config = dict(
    num_hidden_layers=9,
    vocab_size=1024,
    norm='layernorm',
    init_std_o=0.0,
    learning_rate=0.0084,
    beta2=0.98,
    weight_decay=0.069,
    lr_head=0.0112,
    decay_shape='linear',
    train_tokens=126600000,
    max_steps=1932,
    dataset='wikipedia_en',
)
Each number is 128 + 24 x the weight over the matrix's rms, rounded and kept within 0 to 255. Layers, rows and columns count from 0. Numbers have three digits each.

# layer 2 attention query, 128x160, rms 0.137, rows 105-127, columns 0-159
134132123103125139143141139196124128152210121132169167111117105152140085128122139121117156114152148083125141116065114121141125117146155127163117135086109131123158060141111128131089111113116101138170155112135103079122135090154156096109165126129161117082090120161133108152149088118151150121129113127195146121178122129138109146146116106041070125120138113176167123153161052082119165129169173118104118138118102122117147085147177111122154151141137074128116084163126142125114152128129146
139127111058121122149105151117120168147105101142050138103121107133126118065145124156139070181167137123182095146172147139152129130139138115099153175088190162111141112133166140118176102128141143149127130170093131159119126126136150091129113167152094146154149129115117118115085170169088131118106120138076148173109153124133152065142092135119090081137145160140146081091107160173138165123117104158105086148163119162120104164150144065088109113151130131166051113117145100101151177099167106
100196143124117139126173114091087134134107132186147123125138101159084112065165137161143164110117123107158140092141142157146135137169116172152115091119140123092146073106166056073181138115078136142079117090111100150067115088121133140127137106129116162111138178108144091121106142133142127044142127170190141113114086104137092120091083141137159156093163151176120154153092096153122108135152159084130024114153122101158115129077143182108186106121127140103147129101170105102121155116160114
135149155136136120095173168143132116118098175094089092120072105126111195165054118106154075103086118122134130093126125118131082118168131088139145140181117152125131071105090156109158159152144117156074095127123177045181128119147157161152104113122121113134147147148111147135105119090127184155116149163135142137128143173100130154127100115124148124171100150169172148079138111141148105140110094115110134132131109160119099128113130103102138089101124165135162167129164161134139132122096186
092129152142122077112146183208107151051098140212098096099186101112093097129122114106135116104108086065139106114162116141096089132099089161159147123120178138113142141143075125188120180215089118161092091131110107143139081159152171103123127134106099100103128177112107137131123098122185142131153150086134112140097102128176102142112109146117140112152146157094194131139140080126072099154097090180101152129120137069128119136102108145197140101148146141150141135102111089085138135097117115
187065114116141156148163154122112123160156162135112130156102115118083092134119143150109110135159138090144175148133081125117091114114167130119058155122130191104112091091128100129122137141181151155129097121093150145084115127157109176094151114144195214150146096119129147115091101210112164148182119082143121127176143075133148103133147104124148095102097165121075160108174135137111135112145111136185135151115112108120110142142123112133151147135110121126116102068156165134121181099129109
159142150097121174133145174109132137102111116122101146108201186143093175122135135114184108138110114146152067118175142123148118105159144089165077142104079106142117099181099121138140104110126129135133129115148087112100149138159158129128123133155177115108118121141101121146116083103109172092085142134136167114068128133144122066172156094104133122085098157091142127154166114143114172128137119133149078162112100125074151085107146145080119157125149083152126174083123111141124150115169101
140111179106127131137111103118154183192167153077103118123123113143125147134134107092130119140150149119091151133124126155167173135137126118129105125185136125131103133136153101129101150157123110130138151131091149120189159165153097119120133148145120101098129120121164144141108155170132123104152161177129096126156130095114102155103141110140154110124110092128154149101158063164148160126147133129163167139132123089107105106123161057151096128151099098131149079132131120164151162107116127
095131089124158100079169160144134073134155161073111130171138128117110116091171128074099082158111135152084181168099133214070129122105131114141118083071159214080093096135171120129169096143148121081116152162142132165092110089127117155145120100151177112110174138119135172131092088131168095144177130093111084136212108137101124174144130164114127131145148111094108167137070106106149121103132130115118120075122122164130151117117097111163137134095141130152168150143118131120092174197144133
146099129144104150147138152099147139076108124127081120119171090152103109135146089125122118121147113133107148174153111036088155108158085147118116158127146154104100154047120137095177154146168124184147155172082086140127133154099145168134141130100081085135101123162123138154120107123173115133136145160110091140136115125127144086153170097078167168114130230132115148130095163124088147093100111132154108075124142127199122110139142067149084171095065211185124120103092085168107123114081127
148083097100113112135112124108100122137157106150189184149160071077129204110160103113099094166091155138082109163106114096127176088086139139124106123126156123108123131141107121115170124075127148199110105146123170175100120122107168120136143128142156131125141101172110103121187123120143118142188117144105112142137112145110169049132107133127138160106066140127092149158082080149161135093108146162134105200134153109093087137102129068132126092103152159149151159097091153171196137144089187
208132116145144130113076109150172094096130048098118146121112129139138150115128174142085051108162103134176121143074165095132080128144158101113148121182126164178121121121070150132143151114089135117236119120163171136161114105110146165147151115105141156105143118102119158098133134071125144161167168136184111126111084090095137145132104120130119140082134132117114145152122134104116158131158138135115160099074179182095143132110155154131198127154127140160088085103153145156144114153142113
145127176109155136120145094115165183122174153112139129095116143102115165111105133121172171171162135110080093128089189199083143134096157135119122161161138076155165119112099101162161158121111125109078155142145121158150127081101158094108110132131124156167111123145139129157127175106185116139123113139147066143142137165142120113074081126112134121196166098133094135127142118125075132174111108095198139151084112052119091134115136137154157127158126110124098148178130145085142099181112101
165120153097167159149081126129161139099110162106138099142090154143114109102122150114125194150092122140114124180060156165129111094153123109112055103139145136095139146109154150100148153162146171121120170168152102150152149116080045090197124106085135110096137147100105150126103146141066124141075106127136151090110148117124102153066101161158123149141137194127098138109078137074128085125154133113102132156131086099125181110117094117137170135140135103146148124068130101087110121124178154
133137117125094175174110146159093121151093160119142138126100151142150163144092071121131127196134104172200172143129129135120186099131101078133138168173111166088116108158108076114081142147121134162116174144119085093138140143167166095176140149142106137094128113169137127105112153067103139156166084126122091129153132108066159079164105126118135190108082151147131134159130090145125132103105124144143103172095140119113106093065120097151162157124123080092131106148123130143114131102100219
162107163080117101122132124115129098146141147169086133117122142091132115136166133094117127125148150154177131066145083116086079118171118082114136152126139100136130081078191140139243085098092141073204097134121097157121150133152065111156135073128136146151100128117127142102115122168140166100143150148117116058150159143127082131094142127143112121110106151109161174158068134091167122107173133145139115183100181079135153137136140132109086179122144138203110061173133140111108100136143110
163166119116082056127192135121112155155141138122078139076105164120093162114144123143110136195103100113172188085110123146104179066181167121160112065183137137084193124137154094115069140157116092114116091167103126136155125142162114150154097183136169146165080110145155154113079133210131086111116145159095165107162137146105115142089167162134084128145123120117127154165145187141110134123200150143163135118065140081081100152090134161152165153183116118136126146126114084114132148140062130
155100109138138143131131146103093108135129168113183118086129126131134104135169125157130061161148144088145180091159115070178061102113149095180133122104136157118107141125121061142176158104161069103161142132152165123134138121180111050156081129097058147121135164149130166098129123127177096107112120105169129107148107104166121191103143122112103074116091076171095135146107171123094130107095165116091093124123104066120130145131097103135151136132118151158136058192134145143113092104181140
137079160212070095122082077193107112128081141145133138121097150104114139167171124148161166141154116139146144104147130100150108118084133103101128132101155097123069161141159165142139127183171127085148131129110184092129134126131119104145123111105130140201144130146165125124063096089095144116104131077202102111122093129125131112136100160118157101127133146193135107125159115119139156071106111123128126161107099054142157080179078116130122131136097115122157057150072120159126151152136086
179114153146116109170161138179131100070095117119124094129077157202139092158142093146173129107136158113130146155145150095135132129117140157111136104145120141136091151170093105088098099125157146095122128143136076133103177129178121145126096122147138128171131099205129101127106112137097075114143092190102198174147126135140138158148086099131159135136174158145135135139163140178150129118125115143140063142178127125146118143148136117166126185148111134130116098090125124145089131079106162
171155134129076118155133126188152157126107121157094131104109177125154131149125167084136086131106149113108139143137097175092122087116119047101051105126163083113206149091109146177168138141152120069075120144120151099085134099106113084148115111131158173153118141126176105113134112108131128115110144179110135131141161116143136123135142201165076119126119135117098164175145189105068151149119109151107157131163115116112149142105074163067113124106132117109134021131146159096137105169104132
135116104191120115187138121174108093142111081146108156110066120150137093135131135137143109140105139067122185164165147170052077159159094190119152108131079151128122087070109118139158165080069210117119127139125100148165148134098143130127104133123117163147114148132114146083161107091113134130117129101186102154116143130124178075061088147138213171105148163117112171081112103178087130128132127156119124146123127150115117087140123089166116113141109145105180127154123151145123129067165148
098100115098188081103082171093107125149140158147138198147075086132132118109117105089093124122137146165123138104117144131106091162146132140130150122063155141154072114118121122152111162133194149105084180156062100062117141171149134179117147080149104154162111140150146201069148153083180132098116102116152188110104062133140147144094162136126187151147092135216127113122162098176122140188121114142178110205180153140104139109143105168133169154091080126135135138098118095113128156146104121